{
  "hidden_size": 160,
  "intermediate_size": 320,
  "norm_eps": 1e-05,
  "init_std_o": 0.0,
  "beta1": 0.9,
  "beta2": 0.99,
  "schedule": "wsd",
  "final_lr_fraction": 0.0
}
Each number is 500 + 25 x the weight over the matrix's rms, rounded and kept within 0 to 999. Layers, rows and columns count from 0. Numbers have three digits each.

# layer 3 MLP up, 320x160, rms 0.0903, rows 139-305, columns 0-39
494484491479470480459537531528487498507487495480500568465479536471513467509454527495483533527497513488484515482502514492
562523493518522481543504537511509488479508470471522477473493459485465494488490505505477494481485477521510462479516523489
469539503456528491494464477495492477474531481482515459483519462482478471487459460524491493523528522502501495527509508530
493505496453486501548494494536516514507549504471556454477522465458504482478502493501480472492487481506517474477543470508
535505543492517484503510514491486489489474495496515478475500503506516489496536526500496477494508532531512488531492514516
456505518501476470538524479546470529495493487480506497466485460495461480504490500523507503498484481481498480497501475512
510535501526526521530511511480478503513524479508474488484509505469500484503522465489498450495463509534501508470506489498
535487479460499496506472515482512519486492504497506476489529479523528486503494502498500515519466498481490526477515489492
493534545494508469499511528508465461491484541545516510495490488515464511492516503508424534519514508539497449491498508493
507470525499574519498524503499491490539508468477482443487507532460532482468479523509489496510515502498456499539526488471
491513485503505470538444494512500510469486496509513530477508496497499491512490502514498499508469493515495485473499488526
525505493485505497498489493502481508533534512485492509486439508518470494505513490486434488558513501505525488500551501528
501501477546519496514512491517495483530502513480491500485463539507460479514493495462501476519507530523519504495492503477
514485480489519513549481510530478469503515515514494467462478515510454521509498425559446473534516517507521531517506505502
491512523506526495514512559506449505493470494499484475467478494486539484485484498500520471497519489509493500484496468489
499516471516538460513488519491479508516511501496528540513497478492502486530527487493482503535484508527491508530490518519
486485484449512479517469562524489518558522478493505518452496488457479473484538520480440474549452500527453510519487515508
488494477516513496486478527517471552531502497487474490468513483480490471487495508487475496510450497498498503490489475495
510542486518499490492483529487496509535510505503537472471444460521514476480479477459532457525504486514473523454508499493
506472491486477479467511501491488453496481529480520478511500505542492510517497510529523499513509509510465503491506505473
445536542491530521499520543509465512548492474505484478509503519497469471469460468518448498506510488541464526509467515491
480478504489521510507491485476499504516529484460487496496531499481513491551478544492483507464522485539503503504511496485
453517477460501489501486513503493429483553515491527472502463487536493496473478457503481513518536476489494539503532496511
504468512493464506504457507533495498485507502504494479474501501506478479526484486509493486500508502474510539508540493510
487533510439509496502509564518491476509524544508463484513506480504477502494485484578467475471458515544541521467533492508
476511507490519534494459533505492550521531513526498496474512479505469465472516488512506476514508473501492495513490499536
500502501462488465535475513576513516513520505473494487514501466486518506496522485449515502507512512532473535520521539514
514458497480517496491514498517488536530541442496515477485526507478518516523512510527494485476467539522460483502494506515
504528464532544535491495502515513504539517485495510497452521507487477494480495579506493471501467485506500522472474485508
510498491532505556517514492521502513538541483485484473463507495530507494494505504491486545507544514498454523521496490489
515475540498516516516534515508489500545482478502503446510513501483489526521519519508510485504535524491475468487510443474
527503442545587551468488528522479521505527480506478446514494510511517511498511488527488484540494474497447497544472485517
516466491489486494457486528512504517477488511482504469451505509500550482509483531457521492489480506502467495511513525479
523487478508493475485512497464513462509481511519520505501520527515483511505479538533507478521562505526490500467509514507
478530501496499485501508541507479510495494546500508498491495520520443482479528469511465487524482481484504524528525513517
504511464539528505494500527508473566532514535518539462463501489490507494497523509484523522532463447494470547474494531524
478460540459526502525525495501467457481500522494493495521472476499496508467484475498493483503553509456524473503523495515
474554464479547496531488558521455531533554495529510441504483477437472444544465497520506501512487492511507538517501515512
515532483470465493481479536499458543493510571473445516493465532506493486529503496526505468550483532529488491495495472519
495476524520496513517472481490498495498537497455485476499475461442530501505505529498506513473496496532437497454538519512
467498502442444401448469509512461508511470557522510505477430494488473518533480503560500487495458513500490516502572500515
524516504491496507525467502474519495474532484496472492452508523504504425468520499467497498493520464469427525478524462482
465521500531541494476538515482493490543523590464517473479462515459486509445505515487511523544496426473437572462500537476
508500492493520503488519507475500497535520493461518496521490493522493497508519490492493487524515515526473531504500521550
521518469453502500419478501523501473506542506475526487465489469504461527511452482543488518493527515493488517513551537529
503472452485544521455480501519486516512520515502569466518477497466472467514480512532502496512453482503472551509473527522
529485501491485480477498506513460504517530528491470505491454466480510470511483563494488505508456504499508528475539493497
502503520495492455533495501510493468483532554449498516491459456541513475466536505480427518568487492519488507452495490494
513515488501529539482479530492499494505527486500488477446490518499510458530488530495501509520476485462507478485543461479
485507456465492512504450514514497506513538538498488479482443501514475502496520511486508499516491435511464511515495520498
522500522485489466514492490503494447504500528492474520530517508518476450550482520498468487501551524556470501549533501502
494539467474528451494518537523517481520527504423483517484485468548531474505474481471519485483518524530452454494475516494
459518524496503509489464463497510493483511505470491497503488516514532441511496498514489499527499499519495492488494512492
510506507530539496511490525477477461483497486481527517517476492507492469519512503515473526520513491522500490528472487506
481502507520522463512529505475520477520550502473478455494486508456492492498479482515477468495563486501510447535544523510
452444476465482548520508486547482514496512470465549493507518498538489532502457519535479481502527516465509463516516471531
451494521457502458485490536510479530497533485485478505512446452577493454496459483506458474488541479512443485507537466506
526511479498491518497483527518463476488490449495546482447536493523482454447485517501468479482510506500492478498519483495
525522512532488455475522531472482491505472487517500476462527508478540484485511547525493503499501526541515501515474498466
494479509476513520494475515533496503513511492484513489484503495506472474532502488503486498512471514482486521514533493543
468506516525515510508513525498471499509517501494484521496525486460439434469482550470489476497497452469510502471518455481
491488537502504481461557507471472470513528561489544508474494505509476437466524471494481519512529466508464489492480495502
537496485468485477524455482554503444480542453445528457496496469535544486508459479463506460481540514543423552510516491510
477529486523544529504445495497500523513491470475484502501543488448514506505472527513475499509513484532481489523492476518
507505451503510467500463487522518522543505498473485487458471522487478514524485475488506494493488499532499501527518550493
485490466559531508473495466497484502506486506487510513512488484485481496546469494501494502509479491494507512485535489505
515484483458471508485520492492504524497497471486511516496482531481455458443484449504490467576496497523452495492519523527
502495488500507468520506519498489482517519467468518491483484470472503500493500516489485501516502497531468469517481511489
488517471486471485475509492512521485519502542490565478491496555501448522426503499500485475537483449509472527504529502500
451509477480512561530482526483456515510516494501545509499534487523495457500503502478467493511493526550461504455455456541
525506467481495522456510532487508488509479514492532453523506462522547474538460482537500437555540499552533481507527514496
492466516473489518476512508533493482517507518511491483476506530482481512500520501497473488503484495477510484522515496497
477506458457498479538429506509503495520519468484490479490449500505497493457503507467503474485522449473448547550524487497
479554492508484486542492494518500501563519535462473477487500486484470492486481539476518477504497461520474547506493522490
506508497524545511513507478519519523538488495506509475454518520448479510506494501495465464503489541517559480510503541518
530489466508528554535509515504497518499508550532532455493478528532485508505517488508518456540488499511519500478539508500
457524521459497465530501540556496464518499496477496477513495492521477473470485462507446474522556501491486521526489495519
492516508489493543515523540508459463490504476470480486442507514465473532487482476541430474466525530511501487494541508497
530512513555526499476501530449475506503506474430495453477493499464532473535455520500499494511537497557509459494538507500
440518465495496470489538502521496503532553537463547499510457477505446491520487466484508498553499491490433516511517528498
510449486518520487477501533504447526513503476494524470478515504482503517548473514562474487499532518507505510488537491499
479457493480512465500453467491524494474524505501488495505482525525512474495516469438531503515532513538499525528531524506
490531516541482511481484494506516522479477543510520462450500485490508494502506520509514533516484475474488532480509512489
528519528500493508508493512459485519524482498488515509480520508509518477475489507498469479508496512534483526489502488485
458512531446496533505479496512493469501541529507535500479487519468509510512500502529472531494472465522492507471564507510
521520481490548452480545506485528492482552540486494527498458545488469497530479452495507516571492457489535524497537530499
488495492498507485525465544486517529487483491509522489528534480469528495515510491505497467507480491483488535486527518538
467509518498441521489464500502469480467533476507518526488523467511468484463543484523486516502523491570418500452494482498
493508492496507458507466492510488498479500515505507505474552480477493488491515501510481496496457514497512483465518508523
441456452459520516493495497508510465554503464538555524532476421458473482495495447494502511471515525451514519487473491524
509538479511535500520505506475497501523477508488512481513486489489518516473499521504510493488478502531498469477485497495
515476492503506506512480466487501486511502516472516493489509498490501511503477542508479490511505528507504478458527547501
472481497496520508506476510505486490506535456489517499510521491501460501509466492502477509521539467482474489505515506521
436497502459533469500505506493507513537518487492498522534427500483517533506510485510497468502494487494493505498494454480
500516500503527465502497509467442515534503530480501450482451523480473543505443494595468528466489531512525531467504562513
514488440486508534479494536537459543516500493511519492475508493460525455535517540481475513465491550556469458474494507510
505493486476506489512518494465499485538513513473534502519487489514490490528471534506489511507520519549484489499523508514
465497490475516507496490509468495526510518532521507467499475476501552486534490463539511470472535498494511503485563503504
495507545491517518540472520481515522527499461523514449509530506488503485512523510468515477466519485527506500477484519483
539488506525536472505525476485517527513521507479489459509509484498491543484499546475494496501532485493543463501516481492
508502516514523490476506501471475465507486502491496455436497540440470488564519525533482491476478499482497487506535532498
508494453494537504551514521497513453527515506496532447467488494552539503490503508497518455490495509502499515485518470478
496517521504450513502486515541481512513502503452529460489485481448457488468469536515495457519528520545524480549504469547
452483509494540510487518530516485500548489550522528471518460456472465508482459451473489516515487501474516521481515512522
447477508533501493544492474460480515458483528489495524480514487546514514514485511496495467515534519532531468519507463511
479542503515549509503487499497487528512490491481521507500508472471482494496509492530463495510472487518508495482524487546
487528503522531527454525505487466511571531494506494522476514522514495472500519475523443478553500438509450523524531507484
467485490501504477476528511458477538502504518488527550540506438502477490512520504491456549486504515516498524471468461505
498534464521513539472517532518479498472512579497510479476482474487483539456522468504504475512491498521495459453517492496
528495488554549525472492516472519545525510493460483480466526466452487513484473523541481507513502474550494502501507524521
462523538491536496479506527472476505518477511523512509475532488492490498483517517519490533498474511501489498525509475519
459482480470534476524559530484480480557530499507480525488457491498490501481489462479492491545533451482513462560512475508
481520523501490497500500506529508511477477520514537521493472484495486490498534464518468495518477512486498510479542506540
447512522480470511504485502503491508495505495491455457537500518493515478494479469503450485566537523542523472538539496514
468520493486514508540465517507485525488520442526514488466493505475499505537492476485484468463486501507499495477500493524
464564502509505471445555509520444447553524495501466547504494481514499486529517507489476543539502476498496513474486478475
551512513518547510543460553497529557523508489501480476505476498493474496535542504479496475497486528505490524453494484516
540527505499470520473518528519505472522480517456503493487495491496464453515516524497503450506499503452476511473508477505
464479510458512510530517530537485514477483509489561495484499483492503492513519500510501515483479491493486468461507482488
487520495479531487488513523494493474493498528486561508525462501497490518514514463529501513514507497533472481481496523545
498506493522524492482492480527510511537505510462497484490513508476454473535487516474513496552486502510522499483501538480
523479508489494490522489493445505485491530516501482466514509524510539541502554505515496470474519505486487469492505461493
507486488452533526479529548498457477480500536501546489509487462518508549507509475522506498516496525535515487526478513518
534524495491455480523519521481452529524509504475477513478483507482484496489510469512525434488451481495489487509495502498
597473481558550513557469486520521531497502490490477440494512531525487508474492494505467426495509506508480496523537489511
476497492492480477473512504506503505559538507460512499490454471491482480519474510482499511521480478499496512477511526499
472532508515507479465546486494494517497478516492505521510496490476505518493549507512466507487479488508499493480488495487
535505495549535481503508510476489504510496459523484482446500467469500518543505535535480487552527461504523486496531489488
506504458470515539492485537529480502459498507512548496515501482513538515521482467531505496516483515535522496501478472527
520511485496487513461502531474464479569514513517521406513503457513478488512510513500532520531522497515456517478496538509
505509494477533505497539506499486457553514470465462454491513541506472477489508510498488500492513454502487514547542484484
503524522544543491531514506485472493532460460477506462474527514465502469491498479498448507518511520530536522471489499515
432533519479500501528465525505489502517496547524487499508490466480452491490492517499458485515506487477512460492486474497
517523501466506509510501464467495437502526520488503483500485511510523508427509481482482459546549486481481500568488497515
516490495538508501521519531494493492497497472473503480447480509533533480461503509492471476483521488459505521462500473484
467527530460533524551493505492493508504487499511467526509488538451436515559452481545416506523513517493535487487516539515
463478491468505524467503486479456536510565475502479548484531523495505489489523533508486526533473504554472489512515476505
474474504527499508492478524476493461494477471485530490477519568467511451498455488492465468507551499484486504545530474522
504490496490501549513460488550504508499528485507447509485490511546490487492475499492467468529518483517505474516499468497
506475497469490499494470527525520530519521491492504464463526511464479489498491485479516511507483501473511503480531481512
468547501442509450485499546466475476493534502495500492496520494543507501454515482478505494533478498545496532505511450507
501570482491499529510485561473460523518481455502535490518521457445534533488481508539488513508506496525481546481487470492
573520451494525497472561500489500516522524485521489512462506493487471473546481490510480460523502487492524451513516509510
499490511495493580508463542520472498485524518517524514491484448554505483472474493475492431502513496528466456522487485497
500512474508481479486483506512484482516492503507498478482521493488477515500491477541498475502496510499504524527489499474
480494460494500464534470527486515504519543469492473502457507544518496485475461472483515448495484513496502480476489518548
527510516504499479529499505494487506511475502515483480509532458464515478498475531516479477500502525534515511477488478507
465473460494537520454490518548501540500495549511505492526485489500498507486500485491522508507490484455480505505505524538
508499499504484493456509533469491488518467538506517471500465515475499495535512529527512500519527509486475532500510516485
507501472470516470524477483555495477483542468470506499516516494524434458522471524479478516491547465504480498491481468532
487483479450507496452494470515508503553554494481504466432537471524451486484513512498519510497498499505473564515517532493
487467479471481493472494519524473512502491504513495522515524495512492487492485493505494535503523507459504501467480488480
494537507507467470483496476480501489498483539498486515507493507499503493512500491515506494505508480509506491494537504474
531485500492497483524540517490478481486509472463506516515494439509501489554491525483465498498505523496500471527499484496
478446493505493509464476472510467517525518540504561514490510512553479480477503500485507466475485511554500467501490491523
453484500473494482479476550464490509516503477558511504511493455485481508523505526509507548508550521509507513488529471541
499500503541489497532452508507470517512485485559489530492485476507467485537499510516480503517509495508520518503521491517
449469504460480501502519568543490497485522503506507484507498490492469531534515510489509540492520526508497522503506492500
502489452480539538470549536497455490527542543524523480503468455463468516519490520547517524615503434480467543483571470496
458503512484473447514478490532477518492550504457531516509478488512505468469500480472490543506500446502463597468531489499
519522502523539495513504516500482540488473507503500456513531507504502525495473511514481468508507517516502505515462473496
509502497521515470498506501512487522516545516483464484432466506514455482473467525489502462487499526525486503497496515495
533508493542493487487488506523482493501511516471452497463520517508493494519508526499496506526485481473481504495514499480
477477459547512511498541520496486534512562499430555448482477468460490476472513503516457563565457409482451593478505516495
505527491497461487546400546554491505501493478521502482494547469521526430473535553473494492515512476497468532476501482473
506486516495501522535492538513475480518524491511512452482544524501468454468455514540502469545459397485497539488519512509
446492492469523468465492499501510460480533574476516511509518457464488471482510492498496540479473488486452567422554532521
# layer 3 MLP down (transposed), 320x160, rms 0.0684, rows 139-305, columns 0-39
504484487474531520479469461530504513496493469499453502519485482525459454546510489499507521532514530495473508495485492512
531431461459524515463496506489495525461555558565487466464520511512471479442485616528472486495508512545489497540509464509
479497504525460521517511512497475480516527554537486532456509486549453508542515510506559472542511476491480527528484496497
426496527480497504511507521487499484514527464522523502502539483499463496476518484491480473488539502501480481516479459497
505498497521473499502495514483510512504492531488498511482472491481510510504522458465534492475492474472520529485496488503
496494450512525522503481506530494508514559465502516490549517519515486514477455538549492498532523528524476462474466470500
508514527516497496476502535479515524475496563461488539553528448524515510514488520506510523469492524449472545497496459500
509502476481512465480485499484549490469500501495509487448477495517504521504522490523515489447474478505530524474561520509
549513553525481474464450507513479513486460523504466506490553547531557488488488521502489526482463477494443519482496505501
530501490484505478522516508477507491507468499518494511531509517499490489523502550503514463515466505482476500504487481490
511502525511505514499527490492500513498524463479487466513519513531533489500517483483490461530496540474511470514468551470
492495512500464496503505488511493505515504485515470502511486508512495502503474480517473506509497492503504503491501503505
495522491486513536513469507525457517499502466519493461501499511551547503489506520479488499481512510486473530506475491460
536480499483514517473447500527520491485490511489466513503519507517486515498486524517486479506487502514468498501504517512
496488511522511466531488512509461502481472474540501473505517484471500491496491511523492497524505544535492512485508492510
496509502477503517505518489493532520484516503518467473521509507484496497523516536520516504542500517511449513506497513501
508494528525509523478547448517511555501534522500560468501523501510496465542493515495484531543426490517483532489502528509
507507532521494507485495499522538522497481478536506480461518563520531465489501523468506519492484486531501473492517507492
509479481521504487511526509521500500456433494500511546546517540480489481486522507486484508498508496488499465525463519495
498505535530459518494488498522504502489551484480493510535529498491465482463468509499467529511536473480490486497505507500
504490501487516478462482513507487500490456528539498484479533471499506510475545503470523490516483500483493535460495491491
476497531501498484507500489456514545505495509532485508502535490502536514480486502486502459512491500504511526474505527496
514481506530461480512457502476482511429533496489463512499554484559499465472504472479513516478515529512538469552457493533
515526520547467471516542510511483522496476486506518530462494524515493522456486503459496543521511483543468497482457496486
516495549508478492499475499539541507510528486492483529524503492464497538536455498512530556474486481495527524491542499502
518485520569470541500516503479511490476493520461487521503500508444460514512504532511515550502491514558496491472472544488
520459457480502529531491524474512476530497450436435508496477471518523494490504547471483482516494490497482532541512485483
452515488520482509491470504487517523489504474520499509484497475516525516489464512506458442512482499506485507511551517504
468463471502473489506561528482478519537479474486529472482470500514501509530525517493465517497487503506459506489491496486
511507478487509480498492515486504517499526495536515462533520499492499506474469486495490471470486483481524500490579494506
527496495504480522492473541515494481482516498532521480513519518496503531483483518484502525480523494505524508478506464486
505498541501476516515523493521519485500512515525445549496458543483497482524429535490490532483522507460472527479529481477
497469501489507496519510504503502502519475508518475505456509464514501516519522524452528479484525493544499469490494481485
526518459487517489486481510446512509574464499481529497483516483480545516535513516511530493533409482485513514517500487491
492486460476492479499466522511508517548543522503526471476478490510470458520522483531477490523498496515465546511500476506
498476476532507488478499525464537487484467502531474439450471538544482487495521503516512468506551488560514533538474487522
492484490496492509519487523501508486463487544466494518503505480522495489481504495503511541477509500499515499522478503511
469474497452556521539514469511509486511495493501506499493492491496521493489513487507469495532480494567502460520468525508
534503483477506510510504524494489488520551485441487452484477508491517510512501474522513484487488516527492518519486490494
483546487487493504509422490524565490488494490462506517478527481523501538451505499518476462529447491481447533516478490514
492544500513511520508520507542477514549426468460480522509518483533491489510448451479438491421536552501569497540517526502
480486533527509504526462482528509546507525495507503474481550503523484533526486506452522516511537494544482535509497462496
519464462515496523525543503464467444513449520522451552532477468470526518544499461508525528500504543480536548473562512483
513510454539492532534525496547510473486526516485498475508475497489476493478470542501513518582490534519489463510498495479
486544516519477475510516485550488516518535486477494494476454516516494493481566519498515521481536540485523506509474523490
502523468469542509498534453474524481453484467493498427460474498524548521530577485519515476553562489509476525528486532488
523494494516502513519474479486500530453506481536450475492520534514512476492464513475497520506517501537515483483512492497
510472486511521485472514542532504512436520436485534496512445464525506528504469525539469509518511532507486512459471496502
462516547476482467489480513456517512520511537470447503505515501456487514506493506478534484459503500539501537498466515483
466486467487476499508490491532531482475538466481511498492460502509454501495490497503511501510511482479506492499500481532
542525503487487552531483523515541507495517533525525472491530490505522499511514519514576491509426500508499470499475477452
460567479526485454506490505484490517527500490556463514500512477484497581492492479498485488523487499485525506484520509507
484514483473516510520501502477523509502538480485462518496499497497469528492500499443475470488483495509514504527508533519
495546470438516512493517516452514521513459483533504436516475514465476505502473474471517494489511513496514522486532512489
505509489486501501517485595467534480488536497514499505511482502538455483522530499422522495546492486463505498481493506506
498481464471477499516490515483537491525523480445510471487482502479507505484513532527468525482512506527491492493527453504
475481509506483454462470520548521488517494521520475484459541500519480505549511492489499506466514535494520534519524554500
494485531513560488508546504465487470566478501488474451507524536464505521480528533539521500484507492531507456542461491525
515503509517502497490523520481518481494497501487514470474486481491497519534529492527508488491516523496475513481520487466
515491502482513503523518503500527506503527502524507490476517492505491513510525519508504482525477513513513507504534503500
447490502525541478540506464496537503524506473502484506499489531454486494505501493504538518491526499486519479506469520488
486512494489469526502516530471505528536500477520495530514438484497478526502503510465525514531491474529526476457499534493
438485482483517473535499476581513508495425444488496520452533560506484500527540469519503483561476470464532465475496516495
511471505503469460521514503482459505497535468468468489459510499523497485486466523487528502457536498533468509498491518476
502531506479479473472495498504493497460521468526486472498507522530514489467501501491505524493520507505492450525489483489
482505501466511478539519505532496516478471465546530499465538504476516496478529495507517518506496537457487484496478495501
461523457444507504484485516498509521547585546436496525506497416511447490530468493561528481532514500472497519515450499501
527501523554484518490491516513483489490491501513494483443521512543515497505475527481497527521473488510514502506490515486
532500471494477500471500485523486510498478450471473505536490517495543519519479522482518511505481484528483519497493499514
473526504491509485509470524522469522475457431515511544463551490493525486554521476538446482461460504512466465531509484496
486496506565521536479543484484511469520492517517513473505428507462526485470512486482473481518438508515520511438470496505
510492482492496540501509494500464502487516505545525462514482517513501492473471501476492521502539486474477499495479535479
433560541504423534477497490499520482486499505527492503547542532524526504497510481536490541480497448511482446540441516507
477493477515519508500475495492511487522443475514464521468521486483515481497455500497489467489499525517463481504498512441
512530507525511421504523484497512536508504507536468470498523558513485490500499503495526531500503451504528475504510518485
482500511493499501480502495488491540498514508535493449541462515504509476538487478498569508531472472498492578503513479494
518527528510531476506437498511490486496478493491530500465513510489491499491519522472493491469461522513478529461504511487
528498484463494501538545520482492524520554475514489504480497512524487483513507462492501486524461508451503508480485486501
485499516512508523484509526502523508512493533492508529466499503524555496503505480511468529469523515529474493537493491496
495540524477444461499530554459551513504430499479461482488517512519467505476497489516513514514527518557499477472525538508
447476514516491474460489468496490513559515487494510505470515489501509487519513489487459533472527521493534534537491492482
461501507505486532514498485521514514455484514492489527464516542463475511487442551478461489507496497531514488521499510514
519453466513507535514481501478477484488535466474488498518544482542499512523476524476518519468501464504503514466497490499
463502490527464476529476480538524485459542499493523467491504487459436528504513464505482540511554525515529503527512508508
519528592489471503506536481478460502508450491522474495519508517543527496580529504509490497471476503503477489552511550483
547495507533537488521560521447502475513504480515504482450506490400484461474493482509471488502486518488554541509514426518
500494488532515502496507527477521507502473531499508517499520502496464483511512509520489521501487502487489531480470507523
507486554502490529535531472537471416483514491473478523531492519505495500503497488467477521484484506500495522533476506508
510499510544445501493535514503477503503538488538513490508478501502536488484498517472493530495512471502479482504478478490
458549468461489469524538509521513534507500465476522500476443479480506487522515453469465527483541483518546489485505546509
501479522510489528519480546528487506471524480542483439501529515513512486512522506528455519502532493487505534539487493499
483509503500516502470476501502488494500477448520483511508497522477510445501498493522500546493485466477514510515527508506
512489507518512513474533495436487481527507493534542476530508522490527555490532482467553515509495466507565460474467501492
510521512516473457522478494444505506516489513526534451479526479556505515537510490538573507507513492470510504503496510501
549480496483486489503532482504466481507506446475498527460448505492497466495530565541496497460493519486503472500508521472
471510503460465505479472519546493538520496469534464567489493470477491486489517470535476486496473499511467505470502465486
477522533516522481507487486471520514492493483495513485479502482506515489503551515510499507535514515491483514496501514486
504529545501523496539477497554510519512500513457494556452499483461458473534488440528515486545506529475451501503476484513
472518457449526484479456516477512506475527480487470533489503499489509531482505489520494494519484496496529517534525481494
478484528521469484492501461495485501527491530514474465531499521546507510480511495526520472473510529491482478493506472505
473483463475520497517505476461467523486515485497459502530510487464493521555563499493507485534521493477476532475512514516
477538531498467534514497548493521514530501495513490533487483518492454476484479458499512505523514497533527507515487511499
482564468532502479481521527531513522467536498523522500476446484513526511499512471516494523512557499446521454507523488498
484530533521514505520512483461503487479460503547514544515466501519483471536508488488540503518509493469522504481496472526
528546489516519504471511518497545499484476499471497531493521562488491467521485495545528549459494485461508516499487496522
489493489485528480532483516500470506514504500488516484518500482488507498516520497498483480499508493528516515487508480496
505473486490538462548538509552524477506507477488555472521541474486538526482432497516462501501467554422512531495473531488
522509480512508501527472497513512437463523533481474531532485506500496505491490465530498511513491515514497489473550478501
493460477472497503506555527496472487498563506462504495497492431488475492506484506519482481502502507528498499549496504494
529498506487446490483522502543520467455495500458506532525463562529496472467507487537459457474516478501472501519500468509
516516488524473513515502503511509463485488532479503484525487515515497501502503495479490485524488499477534537481529498507
512514485534465507530500456473502510502493522576464496527501499433500483500467518509478475457533478469522494512509474523
506498503461535510525533504489514512503502490505491499484482503507500511508549498503481506540475494478503520480502474492
507483471484480519509505487485493448493573512507478532494547494442473490526523501497493483500504532464545528491522487522
556446540508445521488522468505522542439515552510490431442507474591530481484483497459513508540522497465495514473499507508
498500527518476527497538524418507497559541482521476478505459479488485523492438484486533490514517461536516470467517539500
477483488494476544499520476481511489467539481517490545481501520470509530506510469483514503479509480519525544557472539490
537504520521484502476486473507509523520501450555514472498507540503523536475485506509549520462495436505468540487487501497
519499520485465530558488477455497565515473507491504539497505531498492500514490531477503482541524497495479491506450516492
523483500520476517505517496485512497538529520483485490530493485522489500514485488504481484509523526507508487508465482499
514505519489458481507497536432473499488509496530457488527496507535544502451501470442519528517540469521518486485514505508
521540483522511517490466487495518509467493542468474472446477542545534533468524490498521474493494531505458536484515483503
533481496495526485522515518477469491475536467488494464514553479484514495460459536461488474491511520541523542494490510495
536460500464468517499503485444481505507509490507474510492549463506502520516485509534505480526485510487480502545488467483
457485503460519464500498510528478494508523477468496517442455479514505491485509499502493505502546516487482496510446467509
503524487467463521514530507482490478502462529515505492493533478535545527472496484451532527493514510511504513473486539473
536500534529496485531457507514461493492540483516472456449542517554525470495487521487506509483524526481501498517488536498
544490506520495491484477497530481494504483465486515493489521518512489477509523523467511490507462472504523515494512516518
497472521449515516500488502465499484464497507440460479512489535501511526491514489506516503512509516485451506547499519497
524463519585540471510478531584507505494472506495508503495538505517480499524548528519524526494516495493484468473500474498
507483495491523497497479460527492499479512489520496486476492509519536528504461501514519491470510493470497511483513527477
504499473493482486506496514482491488473487513491512480490520513505454516511475509509543506499530492495499492544508524506
448485516459466492517481534481456475505514472499514512500513484484504477506513485528494467514485465492557475503509483510
540526507507474525511503456496512513474463494512516545476542498518505513542470546504507505479494515531507502501496505509
479512493470496541492506511483502502496521492533456490476511498493497525524515542528524500504472477496505499462512465519
483469514503516518500513510465492529477483542508470473476467528523535475490521496477477520455487542497507519483487496531
514510531523479485503494478503495509520513446546508472525509558478519497489516495526491570503476550500515497463487538460
526541502505536496474472501504476503516467554492480487463487524481490509499499498498554517472484509515499484523507501487
485496471481468502490479474491479487475465486480500526504527488520520502500492527523474516480490498481495519505533515494
516532513490462488466533500469525480501505502539418524494507530482500492457475487479493487476492511536532497474536525504
490492489497516510490506494478504504537512482523509499507465514523508513544522516505496511515520522494488507510488503494
531490529470523497505469490547514512488505472496486506505493534484492514520517523461548537488524536436469479509482465491
523522538502470506507478493536503496465534516550494530493469516440473500478431529490521488501506472479471475507561447512
484482541451515482519525466480509484561508517483523455545432489511516489541500503523519454554453485488483532497485491512
514474482487495493506489487490504495504472509493485481481499505493505518511494520481534495486488486500488518501508517469
533529502527474527476507460459509498456494536480491514452518515529540515487533528514514505501484525530510519521517533502
520498517529513457534474483469499497518483486500469510515485515501489512505483513514497542504520466521504474522526494497
490441433505479482487503497496487518517481512454529508528498464507473538530524481504509515490517503480532480518493494509
482494509480488527476489495515490502540446491514523525465512510535488516465471514507477553521491502527512493496463535485
513510523513527482501515507504527550498511465502524489500460475453541479500514474486530530488494473453484513520492481489
487473471531500535468553546515496471454478481510522511450497455539541507484482495473522565483464539535491544512550500512
491476515501523530524512511542510482504505487468485488472517481475497490530481515495529494508506482485496473525506481479
530515512521483501495504506519501471503499498497489502525482517524495483493470523482524491496523491513515489517469523497
509503478468544528522469505504545504483533493534518452448510495470503544498462503526515480492514510496503498486508509499
475501473518511529448496517471482491481501499523504517506484527520547492485480540507476499474505487494529467507491547485
504520464459475537474494490476512508475475530473478515540500469540495534451497498463468483499507508466528512466459496496
471532475421522502489482461511529475479502483502476550491525495519555508482513498492484478497503491501524529512519497524
475544502527517509491529516494510510535484474504479486490511526500535503443471533497505492516471502477502486544481529492
503514493586498503440475451512526542428516511532522392475518502511528531417438488456499478534467516514545508469560494528
474504492465525544512448480550467508551504506537481547513484442526517552492519507406550463432461466546489548478531524511
512491523478513487460482481486516496478513552484499477463513502495516501508500496494513514496490495514475533496501516495
500543486479488515481501528516467529501495481503540529506481494462540530528535507519492499478499466451488503503510502485
488509527504500503491471475498535453493508503492501508499495518463505500527504521511509495500517490538482485506498496470
512505427482505525508539502536446468495496501494455587515528484503564492518507506497483493479494504476521538426477443506
483516529518515472510506502526543444495504469478472493491520521473481465459499520508538488528512512516523508502494475512
527471444499494509473479516530496515506541502493506496489488528507523539511504529506429518524504505511501523512464491494
459465516495493501476541499541492523521528487501518515516473496497458480475480502509568491462487480459505464521482513495